config = dict(
    intermediate_size=704,
    vocab_size=8192,
    norm_place='pre',
    norm_eps=1e-05,
    optimizer='adam_hyperball',
    learning_rate=0.00359,
    max_seq_len=512,
    doc_mask=True,
)
Each number is 128 + 32 x the weight over its row's rms, rounded and kept within 0 to 255. Layers, rows and columns count from 0. Numbers have three digits each. The size before them is the row's rms in percent of the matrix's.

# o: layer 11 attention output (transposed), 256x256, rms 0.0511, rows 145-191,209-255, columns 192-255
# v: layer 11 attention value, 128x256, rms 0.0411, rows 82-127, columns 192-255
# gate: layer 11 MLP gate, 704x256, rms 0.0581, rows 0-19, columns 192-255
# up: layer 11 MLP up, 704x256, rms 0.0593, rows 0-19, columns 192-255
# down: layer 11 MLP down (transposed), 704x256, rms 0.0586, rows 0-19, columns 192-255
o145 088:122145173226083077105149087172107160147103126159146182164114120153108102140172092137080190149111126179097122098121086158117149183147143135117132164151123073065123087137126095121138161175145126
o209 089:131132142202105120077177116206132155109104198118123167091122096136125143144129109095108149068133118180096080144096037143149129158226099130127120142177150096064126075164155138144133138215123149
v82 095:132166149106115146135187123183171168119144130138132113198162136161114116097135135082116117155074116130149120161128140113072102056113082121110135133144129209123136157148126117147126128102142112
o146 087:107137099152143097152146128164147182123135109199136098101079122184148107080088158137096212106149076142089115137126145116089068124121112121183169179142119135092114099123142112159140146069139121
o210 098:097154157121113139183142096125115179116156099138127057144137113125147134042089136095089199127141096129141113100143129076082083105108104136111139136150079156115142127188172084098119163082141123
v83 095:124133092103149136113086104111080108132042102130134161127140114076106162111098163112105112110187137127087120080124152104153223188125092117119180132147109150106176144088136135162110204143161069
o147 080:079116118110124151143097088133173117144102060124112145154111087126095133125090161072097125091145102169079112097098164137163147157109119105129089152087107111121159120130095128132111118142136138
o211 103:105113078116104139090110100140134124118072098138096132144113113119131126116085163101140129065154114179112115101083161142141161141114083111095119124087079146093152122164120124115112083167116144
v84 096:125107159121147129103152135097160177123127128155107093065164065154131162154097100147174163092000209110099123181131137137172089112112111099112057105126119135149142132080124142157103105122120132
o148 089:114086133135126117122051124056117165173092156184108117081173101146064154114141140128157156160144155095116194167125052083132186101135099120153123063175145129135149112081166098141130057105158109
o212 094:143151189177120120108090116020137156161124161155116105077167067097070132102102103135150120133133184092112142207105100079138143143161143117140151068169151109155142134087154108161153110125154115
v85 096:079062087103119214145082103120100144119119123172077143145154169145130083110134135122149119106119071159112155116158145186166102122164099187130199160128135134128116160125174191144154162125106174
o149 086:170070074099128113122143187185126175110111148116121131116140152134173155100105136146138142078129080093107132072148255157148121116117143105113203135196127133155125141129164130132139176139140155
o213 102:168083081095098128107140148193098174101121138124122140150148156152163110125120104157098112121100126087178142086148255165115134109132107124079186163172133131138140147147195133150169190131118148
v86 088:137103102097113160175145102135109121138104151119119094112124159144113137074147128129174132132138085145090103141146130162158089120136120168139085131106138196080096110156155165077155127099163204
o150 089:188127099055128098139094130145119156148086201171137134096099183119156139114152130176124125091178140096125147107192161160139067102159091146134196063097155191098137158067104214127133139106162161
o214 086:178115135043151122155133116111119139152116183112152146079108172132120134123192126206109109099160136134157119106162089169142135136161115123121135070120173164075111131114152175110128171105181177
v87 087:091139105131122143175114124129090117131179167093156118093144126134155104106126138183098145132162129090150113173147091120154088184143161099123053178150149123094127122107110143102109100198103084
o151 073:107162130103156132174105165153114122165175146096160136151139199141133162168188159124189055143149149141145096136152034095130087141157186134121111192116183114160085201071088146146135125096110092
o215 090:084171124133183105191137127108072111154158130122160090203155168116119131178165104133146084154100150088124104170153113058172078159083187115118102182160186103153075206076124150186175117148090100
v88 090:108152161148108128135117157117115115050131095129136127149101190098147163090101125172099125118154148151208110091150097078067100151118131125123134087142111150096147170153123119162104149123096149
o152 085:107112169161121092149121148208131165104106118145119186157112141109109098123138160134139142130163059127104105096111155168105089139100069087151128168146108177145112126130119156113129094128144129
o216 088:063112174191159103138112144152080165101111134140134124173115169110152109121116136109137135178072091115111082092107160127138083156046157051129085144149072186184132141113092108110122131111121107
v89 094:150143087164142115079139171140125148134127128110104115119068094076143117136135105135044121095121158107082157062130083104062069178151175166079135070090093149141175120138117121098163131144162109
o153 088:150157118102117168121152148102150143117134155082108121154111151092087128128106109069099048104072200111116137129099134090117068168106130102096133142141095118149122186162102173113107119136096133
o217 100:172132167133121138097105149077126142121109122096130138209133127081110115122114123084101084177073185107120118167106200107109098125117169064143146157120064124169178123112082132096094153100136141
v90 090:180090086146141139136129134039089159106126102087108137115138160121135166096131111110159120145084135127155097163132096100088100107131129125161088083128138171096121091169148134078151177111161125
o154 084:108072113203092132122134141101197158133137168137155115130098118134130114105104148125100081153153094113151129111145133173127123081116116065161132103148072171122072089157098157100099082140075144
o218 086:119066142153107155131122132096120169154130181148140144115143163157087124080097151200137089160127118096170092144132149154086113109155160072167064134134097168115083108128084164083100107135176169
v91 090:109117080130150128135184100127095141144135160143175140091185148201138106113092149182107118165069127116103173139127123155117107175157203131103110117082148086111126132179108141138154145153139165
o155 080:151113119097113137096121134072133098171083155116111018156163145194129137125087107163166039148072184097131160169170132114134103134174188088120146130136144119170121183077168121168184105104094166
o219 080:106159101108124086178136104069110111169099095145133106165137149161132115129100094211155093185079170095110164154155145129119090139128184124101096150122167068149087190115122135178179142121108134
v92 091:152115131160133134133163136144138094092193153048103171105114110188144138134100177132098057178104105182151115128093122179181109101129128133124141176142114077096028108124129136144136133138152168
o156 087:167144155188097098103127146087103098134120151088105116090105136134153181080153142130084081091144120122164133161137096112081155134154123082127089115156069112074107133128159125101167097173158099
o220 091:167167143163117078095185155147070103130146167060132122096119148148134157068112161129108052084168124102190118159123072134091098107166119135155091138173099102084054177124104109133175096188187112
v93 094:127139156156090187176135154117069116108147135137148130070105140086074178134059114202092169174159186117083115144105080071096148144186125132153116162121093146125111164122173144136111124182103126
o157 081:139177107115073125165091129030196076163130185117158115109112075114128140158093192178111147146154145161103088121152022065098091079127102095172144191093111163148102128047089136180090087155159142
o221 090:119219172106140133156092142051152134158063099097152085131124063128123128155083171143140137151150130122091097168124051064148101074104189065175119127070055143169135152081098124129099062145147137
v94 091:079128067146215118125142122134127175150082135141147113115156108123093135154132102159147060082132156118079137139151142124098101181137162095090108098092092161177121124127154094114147132144052141
o158 084:111134130136149216177050103052079108129143111126103124095129178114062135166136114093171101140152169132110112096161182142143133150081061144137131109114132161121171221154203158107113136077108130
o222 094:148121107168143170163075105082119127140140115150150166144141152107092161164138133135178133126136162163105115109185229143135120180089080114190197139080143166125136237118172130094105122102101126
v95 093:139090091113112195162146122142112146158180155132092141106173104171082128148097129121117135105168104069096127085134101131178109104112076182105111134124125122116045093115140150131102144037142118
o159 082:099121139167107114185141190134090138092108155148098127055152242157105137117179147089147139099151175123096101131120036063141081176151079118076122103121161099096056147089145157144095120129118092
o223 099:144134117198114126153158129151087129077098177117105143084151178148122095135168122110135095081164180128139063153120091110130145181135092163093115115188143114037099204144171129170168154156084105
v96 088:143095155124122126093152141115140097132207129143149086124135101161134168186099109138103137138091138135195082160154119189052124109142123206158080094097110110154152109160139157124146097115131173
o160 077:114138123138052081120149112110173084192143208151132037131109125144118151153126107164054137157108233150144105159143108091097091130112071108103100124121113096111148120133115139167144121134109136
o224 098:138158188141079111104116123115134117151136164137175014138130112100120149141079076160097141151066217108153080177150192104099128135120143083089087130163114088132149121130174157153169135103119121
v97 083:123124144126061141106122163153207127125149137038089118121068136177114096145143123124096164138221185148178079110095128080080163130132108140113150161143089103098132084168087141135141077106150102
o161 077:123154147149105087124123173177148128131125140072105081122078111117122123106169152085077164108174102174164051188106114046111132163137171139180069172084062091128103117147082143144100106141161105
o225 092:102124158126083060113127205157156150097138119056081079108103120122093111067159179064084175123176114144162088151106101027082121106122147142174079111090071124114141083163065098117098109173153108
v98 097:128133115127140087133183140150100147099138161157125154129119116198109101116151175142142143118056100103111152081121106127090119148221170118122158155115086133088126129140168118094153149158169098
o162 098:108161115082144132141120073071155105110128134100104095143123158184136169152129148100146137122068173169093152129119060072105114138178162117132174123130141126109124138157150153163124120104165140
o226 088:140168178135137131091132117103121118118112150088110088154157126173160142128170179084115119122069153127098125125084092065095116108155154103183203154148097122136127099137158112155121121121156127
v99 094:110088152152187176086200112102077161168180140143137116124181187076133155129085100129099172121088162104130101188072138114164137169158087093116152162169143179115077169134178120124153120155116177
o163 080:157139138137110159087106124137174174140077115156146129122096108118142132214087082168098068132228128125114098221137206163169135146167124047121169138111136182132112143094182130147165114167172105
o227 100:081184161145146109129139146093133184183094096165131137141085119095149113161096116200090016092164150080153071197113176131124144116152121093121100146185091153129123127119133144169171125193119152
v100 097:116142092112145144160096164088143165157175147184095090114077053136156124163147172195144113105092086112046135125101121131157103152145132088143138131070132101182108139100140138131165221174109138
o164 083:140129125132151150156120117062151124198139132123090134102084198122129133123139140143152102210083173077126149113165072105152100189116118125136194116072155153121120190118117118094079150180104118
o228 091:144133090166087175135160150115188119200149186118105147085072126160156170106169167143126132186107144110132161148117070153128106160118116147151147166065182121143091181100133130100092178179098133
v101 094:124135094117050153123113127143148049191157179140088175157143135100121082127117149131099163161169174118129140088116117159146165062081112134095155134095152134087137119147118120138166098116161155
o165 076:135212163171141112143076123118138066175140141096114088207133145115151100113102080141058136185120189133143119139140154166130092163138153199083106081182026148086114116205151158129127134157119100
o229 100:172132072127120137105078142155162085139119109131120151132094153149166118129118092120117186126185162123128210099174065145115086108168075176101131097128073144084128127190105094163096098214114163
v102 093:093137166113167132098160153150194122153123139117123136147133080089142173194078143155071190179133130149167060101163146125080110099142111146133085079063106156214163140149134159122155127090126117
o166 093:159158119094121080182128149122137132113134181136138120133123111034082089171175085136090141187164116108171105101144189102082087101119076148044121127140087140165156082166098179140120133132097140
o230 090:140148156106141097168189113103124142118141145133147093165154139050077127158128086139107150180109116131119116130114169078089105071134134159036093147129084067192179088162091166159140143105124107
v103 097:183098121123134152151140141100120138144158138172099090160152141074152133141122141083132134084151148132147124175153135181143050083088045157139149144157115114157118123095156120137178063171134099
o167 090:099112102208127100106064153199082159128172104186088167136113107072116118148122099124086086120197114089175117136099176167092138155160082158165111125131049120123150104126194115123129147176152103
o231 093:108104116148068092129119162167106144126183178186108143105121099054107151128073138073100092058222109074152101169099153139087118126199033122195141122178091122108136085126189145129160156169163133
v104 086:081094122141119141107121097088096140148044163096171173161141163127138068083168135144108091120137168107122168074122177168181187135151163134109110166170121118129125127121120131054117125132099206
o168 077:138110160105134148091079115097069131142083060046141126185149126117115142092145152076142102118075151127127149100131200139142163150105237133083136097130130144131134143168170140113172103167182100
o232 089:147117162158130140088064147164076142137089089136088174137127132093131115138162107080178142083119123099146186070132174158172152143096124171098170113139101169116130160181140100127136058160110130
v105 088:163158120136093136133092152086099101112216148072094158083083164137087082150124141143182130164203109124192121176112119104169142123107196156133183101133153112097072141110156153105093107207192156
o169 077:131162080102187082125165178079144115089220164100137137073090079170129140115126155133142160112157131156185140168132058088113146132131153142219095109169090126161090111117137128132145115163165106
o233 099:113131084058181103098154164132122081073187104078114168132127085140112126149135120126130108117182122104162192176123028074134106127134143159163128093120129127158073139103142129132154083201155106
v106 092:125171108130096176152118071081078126210198154150117147081112120127177136118099122108094161112148143151164144119148117166184123154102095151097142158136128142102127191116107094119110151128153099
o170 088:078159080111158113148065092130132150090094121180115200179114149110105150128117107131090128068132084153171144139126133101177088173120123144069107072075121119074149145167158137166065159183135118
o234 095:112168107113185129182118078115134112152119112126163146147113127140121105168091149136147087082159124179159109128108137114125143112141138172126073126143113129064126128123121123161087161234152136
v107 095:135158112134139086171179121159106163046137087178139068155159139130147134137134150128103069072123130152092157125135086094117095138095145112111142162110137137135095143072111096148119178109132082
o171 083:126109178203134174085143134186095124110096112154137158148099117086145134151114152110116160100164087108116092103140079175078137124094116093188133197116171136102131124097150049100107142079082087
o235 093:141115173155101138121132127155132122140129170145136140143115076114145187102184180134102157150144115105073108134126041190113116146098160099199147182113140138129145161068129086105105178031101101
v108 092:114133177139154098143134164175130152098101097105117113112104075131092152092158181134146103161144081197092081162092129200121143130076146119119148087120150114156148117145121060131116113133183090
o172 079:132077129107155133152168142072154128115072130130149107072101112120137169120133168088135156172180105182135145094199153137146137066089098133065163080157125182149140122137130148062060147114110133
o236 100:169116102063119105152159125120175088121103151099121102088093105156137176090174188167088144141168087189126145089148067181113159096094179122110125081124119141119118075128131134062078145072152120
v109 084:122145132112152140115103136154156175144163091138101084146121124124090099150107119085105131180088110132115120119138108084082090081118150105162101135094103134122176125110109149141151180119085157
o173 075:102165134184079160163113110119188164115109094144139053115110130137111113163115098125112157173149121127104112123101153146117101094126137131136148174095096124151135131088101121135138201108009184
o237 084:115148119131060182196117101117190140145134115117139135161049135186089112168138166150079133187136134168131113132119136200111159084146144125098120179080162126131141092114109172089102169111108194
v110 098:109108136156126153126136089139111154112137129163141122179148172207139137088106118076063105167098146149117177151125105156146138117125142140108106196108125148103168106163115140152117172185155139
o174 085:103132111132131208119096088121139104167108146126143059187065162169138160171152117152119129136106152166084131125110011182091094126118151127117142146093190122115135161119130159158189166136121169
o238 097:132163146194162148114102083121102131183081122135143095184096200171144120168146100138130106105082141160075119143142127164119094121133153122060164149118165106111147174155104138163219150136123139
v111 093:130158108105062105152115103150162056151126116145072081078132150162108088110175132090143151147108103101107114099168109177149139113141164138196120141098155108114120116132124126088094098089184166
o175 083:081173105080164160077113121177203103137177129143133125125115164146140088112176080175135124099094157145118143127168064155110106104152137132142189167155116086112089069083096110144158132131130140
o239 091:123116096078165185136104095117182083135162140152109130105114140171135118146207060160119117112104145139167154113188051197145164141143128152128182176130194127103114126079137110114128145091128143
v112 089:144121130145140178137143112062056089153155094091147153074112127129081128066076175139069148128109146155179128087143074095119163152138142163141106135180091144066058175185153140157162127114141091
o176 086:170146126141133110127123176090132088135103219169168143153111136119155128140131187090162169117124120165145130072146065120102119096078152136116098134162123165131123144141079111153119092162132154
o240 091:161164139157123085117143145111113095157085168132116115153145130114106082147115135101131111124091166097135088096146106070132124137105150125122060112172077119093096131144112138136169111185133127
v113 097:085103125154128094126114126092147138179081153139104145086132118149126156165146135145180219131158099103159082125155212114177142199172131126136088105187159150162113179086166095083136120178071087
o177 084:105135113077151156137069152098134168093167100137158166137129141108119152196094122096145119125142159140172105132146212093183152139130129148108152111128192150184095126121200198124117076179116062
o241 103:093163091100158173172088131132148179100141108182111165147158145127115124152108092136190138112127121111161130069140223098157165125112078164142119123162179139169093125138174147156123049182083063
v114 089:132111123130112118165172124168126185064059161055130126165119080109111107092044175104115116142127117076101167066102149115149137153150076141101122173127084077102125099072175121121089150122137108
o178 082:177132140105105103150129137128082097137041129063090113117171137142155150125135145081163099074090092121058128123099135121151140110145142086148143197079057107108098134099124128152160145122103154
o242 089:132176198110158063182104141109057089127112132083124083184160100083169142084140139070133081096127109108048111119095163100157129116099184118125153161117086107139106154063120099120162137091113117
v115 093:132094113126155108146229120134148133133128121162115103167166091123128183130116127090102135108092132130110090181127140113164136099146104123170102197182160104108095129155159077142109088147169122
o179 079:130113094170155203113119131106103123124113127153087121124145140137119061154135076163092104136178134113144118169137110141108121161168125157146158163108125122038090099119119090124140092124153152
o243 093:135167102149112187151138090115158114176127141140134138102129092160121143130125111168078092097170131144096108172131069164121103131201131182141133161118177126057089130121125176108105155105150152
v116 084:154126189085164112110187128181164096151174136104128123090133119091128096133168124076136137159131093091095152094147138173168107055107127127130130101141156100170120140125073072160150100148193128
o180 084:138137106131185142136183104159142117073152125073141135108137160098168119124127102060128076181125175110155149130069188162154090125190092170117169090181143149089116165156132144127115174100167112
o244 079:144118117087122174120154090133167101147158150103110164111096129122172136147156110082065105127161123150160140135119099212114134109195101173125174099147171125065124107167145135122124182090128155
v117 089:145123117119100187153071126090085082118086101153130097118110217088126127150133158162105114123161178177145132164158061122140159133095122120173089088134154131112134166090160153150074166136152139
o181 089:147093110109129120101102181177162144171108132181159153180102119135183117166098178143088122116150108145093150108152118193167089105086121106143103189083162133139086095074064113135106111167125135
o245 084:130112104119154152140110117108110143175131082160153163182131115105179122196118135164139085112113142107117170132178133185172127127081141105105083152092148145179061164082099127103118095138145117
v118 094:118141097105147140168133138147133127186146145116119138102133059124147056161129097115087131128136138127106110123125139161149140119187114071134120154102130130134163168097203137103144143149105143
o182 077:106173107091144147151112132059171142131149147084153105144130157101115140138115118116119093108081167174120136149161197075118095138143158149106145184132125107135088162149140180133088152111112126
o246 080:153199080083161184163151089091151098142139113113130144153141128137100120190098112138133105077074160160153145140150205128143133076147091186090163179096137086105094149115133160177093122147113158
v119 089:085111153145193142091155093070073103119123112151149089097159107111158214100075114133193136126058150095103187125125171122129125130110119094130159157145101121075152090082131117117127138085119170
o183 082:149129147146112165045054083107124131166087082168127119088122132096080140123071062208099089100117132091120136125156155116173165128209148094101128113113125099111150096123143106138172115075114121
o247 096:137172134161135182079077081108090149188067109156159088104125117118115142091025110207140052065101150116092119144091129109151136169147135097119143104125102104108173120090114111117154080093146138
v120 086:143149130136069197179137144112122124110207155110083149163058087170150092160139129158115144147177113102089106137101105126112119108135121117131106159053133079100168137084158144123104104137118099
o184 078:134132191073069114160111113069145081154142146080099134118131127190123154161180138120102177176099120154144140153140027015132103138103168127093140094057157109085161142146099147147113123177134135
o248 091:144127137077094141106154145107177057125170150090088138138111099171116109189137153092091117140150116146124146185108035053127115078150137160134146085066185081114133096104112168125109120205133129
v121 093:103082128141136145155180103096100156105098172055175145158130114152135072133116096098075133115127121113119122150127140163178127154119070180135098167157120146135084094087199103075079100146101049
o185 084:125118120130125178117098143126071158106126134096151128142108165107159100171139100063093141095151070082076109147149149082134127158149171162153125146067104127108124119126179091188168084128160121
o249 095:125127168130140142141166152164057117107140130125152084128137105080110116177124074064134088092135084073074128144105189067161098143120129168153164108130103143106093119112183128133177091152126073
v122 087:108111113147120131103123114103090068100084148159183133168192135134108161183071071155176112143054186173169121148131172179198151149115158143171065101133085123159186146182144112134093125116114103
o186 084:178135135114114140079080152084072072161111101118121106129173131116079131135124107166124104141123144140193149156111098148114167118151174149147086070131098117080157108146154128174111114156174126
o250 088:172160120114132159075128108085030110153116129133163099108192161088086113163098133153180113135106158157144121143097158144131177112124170128125114059140114123102144115145135148172133112078179116
v123 095:160140121084111124125156125083139120155154106117128163148119137118177126119167134085140122144181120150126126156160138128160157130151131121156135200168136140141077130092153093138100142158142112
o187 091:077137103185109105118140136118159141149138125138154210155102121134155169091141110086093184123157116106152125123120154159101155170159112133156120174129117131153121105112165118199150111170135119
o251 098:107111092143101114067178148162114114127136117132085192148105113144119117124148098080133112087165088156125140098106087113116168110170097158150145174151097157092102095153172105131154105162124100
v124 085:115145174117104180169111143114128133059165133092146147109131139160118102122107118111160054171086161182136157154106126098172143107114134091187074170068123111121110178097139192174091118118112187
o188 084:163106147223160105101125200115109133180089118147111106049183098170127161072140221145152109117140083138137130122137073079112135085139131087160113170105086133133114101053107110156155082163128128
o252 084:146128150161126114137147151116083096215146127116113131086168151165098119154134169112161092146138137130132159145118000094139115085105153118092048133068155093112095158091063118163167076135156125
v125 090:113105111107146125166125075167153150118101158095194123117155104077152076107104150119075107132149069083140194056153096115113123134125151160082189125151120163128109130164110134132110156177157121
o189 086:134170144129144105176183139170114136095129105098162135223087156130148077077140136117116129114111113105079107086132179136134095155123171132101155177154083141114097153148117108127134188100104172
o253 085:080109140134139130212123115158131131057100116094154156187114130105181113095145131067089147159134075114105127082141184165150100175058138155091136172154085118147089168117134110116139173129088127
v126 089:106108162128138137132130121179181144118119113140150088095135098142131119153131113033147096098096173162095115121115154193135134092131108112145131157150178118187192100081128159130154104136108156
o190 077:104109160126144129102153113125135154163136128128173164105144078126116110099125128103188117088113189144123150119129174139078171166151141128080143134154148120125172108117172120111157130115168116
o254 090:120081127112143151105148082136162133152164133149129106102134099107113134130107059112126125085087142122125142127148165174148126154159136174043123133128147106101162121151180121151160152140135138
v127 087:105119122106101121111124100145092171158131181103141166153102135117111095107116098086108117212189108071068156067116181106136152098145077160098140126091110144073111157156190118113132149125127129
o191 073:124135129154143108157119135144099123095101164043065123082119181177099086158122076068127124120118143115096167099095075083152076149199128111102137145116054140083137156183192121165179134133135196
o255 094:144164079108135141134069130160093088117117113136060146128103210183123076170165105066135139128142107146095192072132106102131148090162091117118143112076062144074147131144163094137143119173129206
gate0 100:144114132173158160117114097152164069159106109093119092167111081118145140120185145104130091112120086113076186093084139116073130100128151158167158091142094137112104096095113122074080122115181176
up0 094:153121069128140133163126130174148115107180153109072135115128119090144123122106075098112134118138146092143191104130142143142104119182129167086083129154085140126114095149116137115085152132091140
down0 097:133132102119121118152085168107090138197117148105145164114121141125116108071164140197113132125112185151147098085122100143153101119093169065147075116157152090145150163110158135130158146068138157
gate1 101:125120137129131159084113077168082117109203115123134132189193086061120099139097098136097132109137198122201113138094100139173151144158042168089115095125165170119139093172114141131110132186137168
up1 097:107142190140173125174166142092112072113071132169106091157129144165094151164091124116108146180151126147114149135072177129133165147107168142188157180143100137125142117091131068140077129026122133
down1 099:110135068155120117094099072126134119059113147157116078148115114116092095145094110174104104099157131136119131129088123124121067131093098170121079139081154091065114110186086138140099114091167174
gate2 096:117143094122197130109186139154153133163168111100122130154131144179116112126120170126151139145101095121190104158122100106147127158086090125119071102114141128130109073110174133093110118083078154
up2 097:119161156094139184110027165129065165140069115178118089123066126118074105150132133129101124102101189155112163125141196103043145077114112125161212149132165117140154167158137118116126147182074078
down2 098:163144163151112090154163127159148143102150068148054155099059104103128151174119168092124111121072118137131136083087103114117137155177136110122081115119084192129115177113155154137169094161136077
gate3 093:090126142155115122116149152181148139114115169076088123182085126155129159095187148109138113129118111111142125111097158080115106165081129217127089142109093145152140131133093090131095112168169158
up3 094:154131190074164157123139146087146135090104098147139219106156083150122114116172170104104101103139093089146145112102114096119148168117091093089124141056107152132173067122107144158191127138149101
down3 095:165100113166147179178171114138118128138129073116175168090129091157100151150090130168140179122167124100098118140113212152117140119130181130164159138135097101101103162099139090107130148114123172
gate4 100:127069129139161143093158138199087107114152097118075150153153164066144085211151119131122077099129127147110135135080173139106215137112158134094148111130139082130118137106080091161147108077116098
up4 098:144152178132087134092169105120112202103123127172121124119096118117073130141115138108113105157175138113113137118150171121137127123084132078149110131142162122085129187152080109088117088061148109
down4 099:061126162096155158101143122140143128122158125153162164161127200191168124153083161115134137140133078103135107154068112125102161121125166147136188065087110177092114127101155134231136154098142097
gate5 102:125163091176155169156173128132107116118147113122133172108143095081089147138133090139131130189198108168090123140121114192091117154109155112134164142104164116136130094122146081103126173115066165
up5 105:063112124152091112181109100131145133106111147151137106142121167137119103128116117164116088169118138125141092132060122120107129152128101203127118071148114129104078093127111167112110095173073103
down5 100:163165128126153188106117122148160095142136147097105119117045089079107172121172195116101118122124168130096144125057122134139189128127104156088113158127126142120145190098128149151106136121045119
gate6 101:120134123119127120146156116147138142116140083098090172172141123066112126108138102051177133099114130086149104152130122186165105055113145096112136095181152145090140204123123101092136165174109162
up6 104:102105122154173092156134170132111131051150105098134095152092149157135094080113096169149127161116058127087088104146133160151153128085195069168082194143126038152107103117077130131151101130090071
down6 106:182120185128087110122115141100121121102138151085125161112191145176107110167164144108146134098152071120179214164110107096124168152187125161213173116106170075175140149087125170128114122119166082
gate7 095:148123116143144122142116136162061137050144126117113134122153177103093099194188164076118099126173148120056175159122158124200080065157062116148144110140153159141049163080101104107073123095104122
up7 098:180127149072147119108143144119136125104107129074164077147119155136185139087120110095100135106165157147139125153094121127088145121142131150139147115132170179091134089138142136117193141101140051
down7 098:062139049161133102165159148138157198115195131123067085163169115119124176110127090109147185136084179143088106174138110131129139192093128158110111128134070074124163140184173064120111142121128176
gate8 105:189144129134182123100045165140101139162226097169087135139160127137101122118129102155110130078122120081109115129085123145134132128086156095136141140170199094090165093139092071097133106121125128
up8 103:135155152207095074110109132141121109096132140154120143152141047133152095125099129163111199095169168131136080069120132110099146134129167080125144124150103140147160119129118148098172117136088129
down8 101:156163124141145141107080090151142130111138156123071128153074123166163080124138106075098158144127130126142127151166134153156154118132053157147171088113141181162108116120121129131142055123159083
gate9 106:078139111097068115126118036109131127082094086089183114148118128119144148160095100174125175160081120127103167086084126076069132159118091145105120102122168082073176108141179163115158202150141153
up9 120:174079149117102103149135112063117096180153134166170127108153106061151180138074146138126126145123130075079196137114117093133111184179083111096186143098112150124126166096182170126136154136167088
down9 110:099108119143153150201129179153105080136101129176172108130153129121130125180109093100128112063110152112066152109075079182173133185142105114140135111095119104151095128068153143155153096101168098
gate10 105:120159169119149043159057105146122123117124100127132071117149115096086125100120120107067185110177141110174109160145132087156140054127139133058081084091112113142156110151176097081100104130156209
up10 104:130127165085182152137070103193167137115092109163074099170139163118123123134136083072094065081134113141108133163095101125177108116163068086131129121209103136111180123193133109171138144171181117
down10 102:127108159065140095122150124063111079168122100152109110160076104142105182157111117150142125159109178093198130102134155088086168142124184155151132094096066140159150169134189122070122136164154096
gate11 101:093136167150095145137107120107123213132094101207152154171144119073100146100134078171159161095119149115104119154130121147054149150136088171123141185144129100117074143131134164093190121156163133
up11 103:132090136115122159118108167167167156100128090125056154190113091127123079147124108173094130128079164131093137165100147171131119092137086119112197140133117106155123093129116148150122112175052136
down11 102:139099141142158091130127110141143102138127148111119185104167128169132126077136091146114151126115161156157099111128157175101114128137132185165112095075237170079106163169138132111103121106115152
gate12 100:157124096059130132142128071162200157078104147173113116120120126204091115140167151169156094146164134134079111134098163138121126132136077141182105142128155082169114116054109157101084114110112123
up12 097:174123105186205162132187085150146103114128129081088142101117185082116089179109168152130162116120118091096105114110088181121084182189160080106113105173123153137115139152117085127167153178081132
down12 099:078132159096052131085115120038091086073167160149130073121189114139138128135139098133122179161115104161181162143108023139146130046098143089158174130158119098112138105180119104097161113138114128
gate13 093:163145149126124125096098127122121105109125146124108191092100104126119124121148144136124182153084166124109085132062141168134203153150112183109149194064126153080205114099114143137084148091194130
up13 098:057143086178138113112115166116158128193132164143096142103123137141106148154159136189173111121121098149149108192087163140083078142148116128101119123184156158151084058121139061140119070122107076
down13 098:122114119125100145145097154136060108138163105132142093106146205101170142096118162163162179135073198120114135125178165180123120096143123161089112098129173124125156123199122118157147170098158126
gate14 094:090173144197134120154048056130173148119128184199099104153085185146156141115108101177163149125079074166110142094138130121150172113121103126090106093105119192113212134140143164145156122194137148
up14 099:054183143155161199099128147118131130190096083099116086130116160085128139150151102096135108114115138083106066125128123130122105152120102143134184112198091144213148076082121140133140150156118182
down14 097:070119106113106141106106079149068081156136113140105127111176165170109171158143105190141114148103148151134127092109142135199153080088169149116109127181090176089105150140146135090112158050122168
gate15 104:072130076135106079101211133108137133082147169154115142147195059092173144108124092140108112118103085084065135139062079132104096142130166105073089090118115148107127079078172117131105127183116085
up15 100:187135106105067043126104123102133130099123159115114163120162101079116112131157149083133134114094118094118094071159142158091103179118129158092119123077144043078096148139136205146141147135107129
down15 102:127130153132114108144120140192172160151123139129073132152080112138113145167141132090145073127116118136124112124129255115140082089152108144116139213156174153129162105097151093132124096149126115
gate16 099:115156172157073117147089113135098088114148108121170156146137102145100043109072114142090116128143157178110094164040116103080166074117143166103107150139127073167135099153175083148114136187146122
up16 098:135188160201105122151151157081105207162097101147132144109142121144054131146100123129102091143122076083101117115098092102113133143122189121170110142138152152087114063136162111153186106225219150
down16 099:144141068076106171131161162151152114125145143136148136107109213117192161089169154142176139144128180088146135044172087140105088100079109109082061112166085158104090107189147051111128196077061115
gate17 096:136189148121174132167070157167130163121145148194089155143154168143100141056107081142097120119178140120079126074152037184122163156162144160115101207107145211134072182129143130122136149097128061
up17 095:154153131154123176089131102137133144121078124092119074123104060086124146186062111109107150121119119178137135177092206165184090078129115145171089146153114074127125126164074128166185052185074176
down17 088:132109094095126081104126097142121126165148106109129133108150124156166150135140152149121138163137139115124145078101136136104132125144143098106220148099175138154134166170117086089135172117148055
gate18 102:117119187117109112100150157190141151090161043160108117104123093084163144136086119130096107094163077084133136130158134090174200071090118071115101130147147171109117078106132113166110123110105114
up18 103:089168162154131117090190120137063088127162149177098122086141076104137138164126131070068120077168109138104123215076107091177163158084165163066086104142125117166096107131143105092098139135153111
down18 102:152151115124081107154116121142165090141123103099151103061128120159154099180148103141124130127087148113107076114127186172121183173150119127126131124105121072156085109109136124144147142167146146
gate19 104:072092103112123119158122166104192101126149141190129139131138122109109161194152091157119072146174096121172140101097076133165164127135089167085094099091092184102142143139102108186154126107152126
up19 101:116147104063136144070107186184084121144179118142126126134101107170123115171144168124101086118155150116151158148164157138122127143119145126137138152136140157131129113162122176119137137104069089
down19 102:124124127156160122103181066113165152131186085151163193128138130109114126087073166115170098149122088138128096124165133145136103087136068174219131135178151141087125137109152112160126111156126087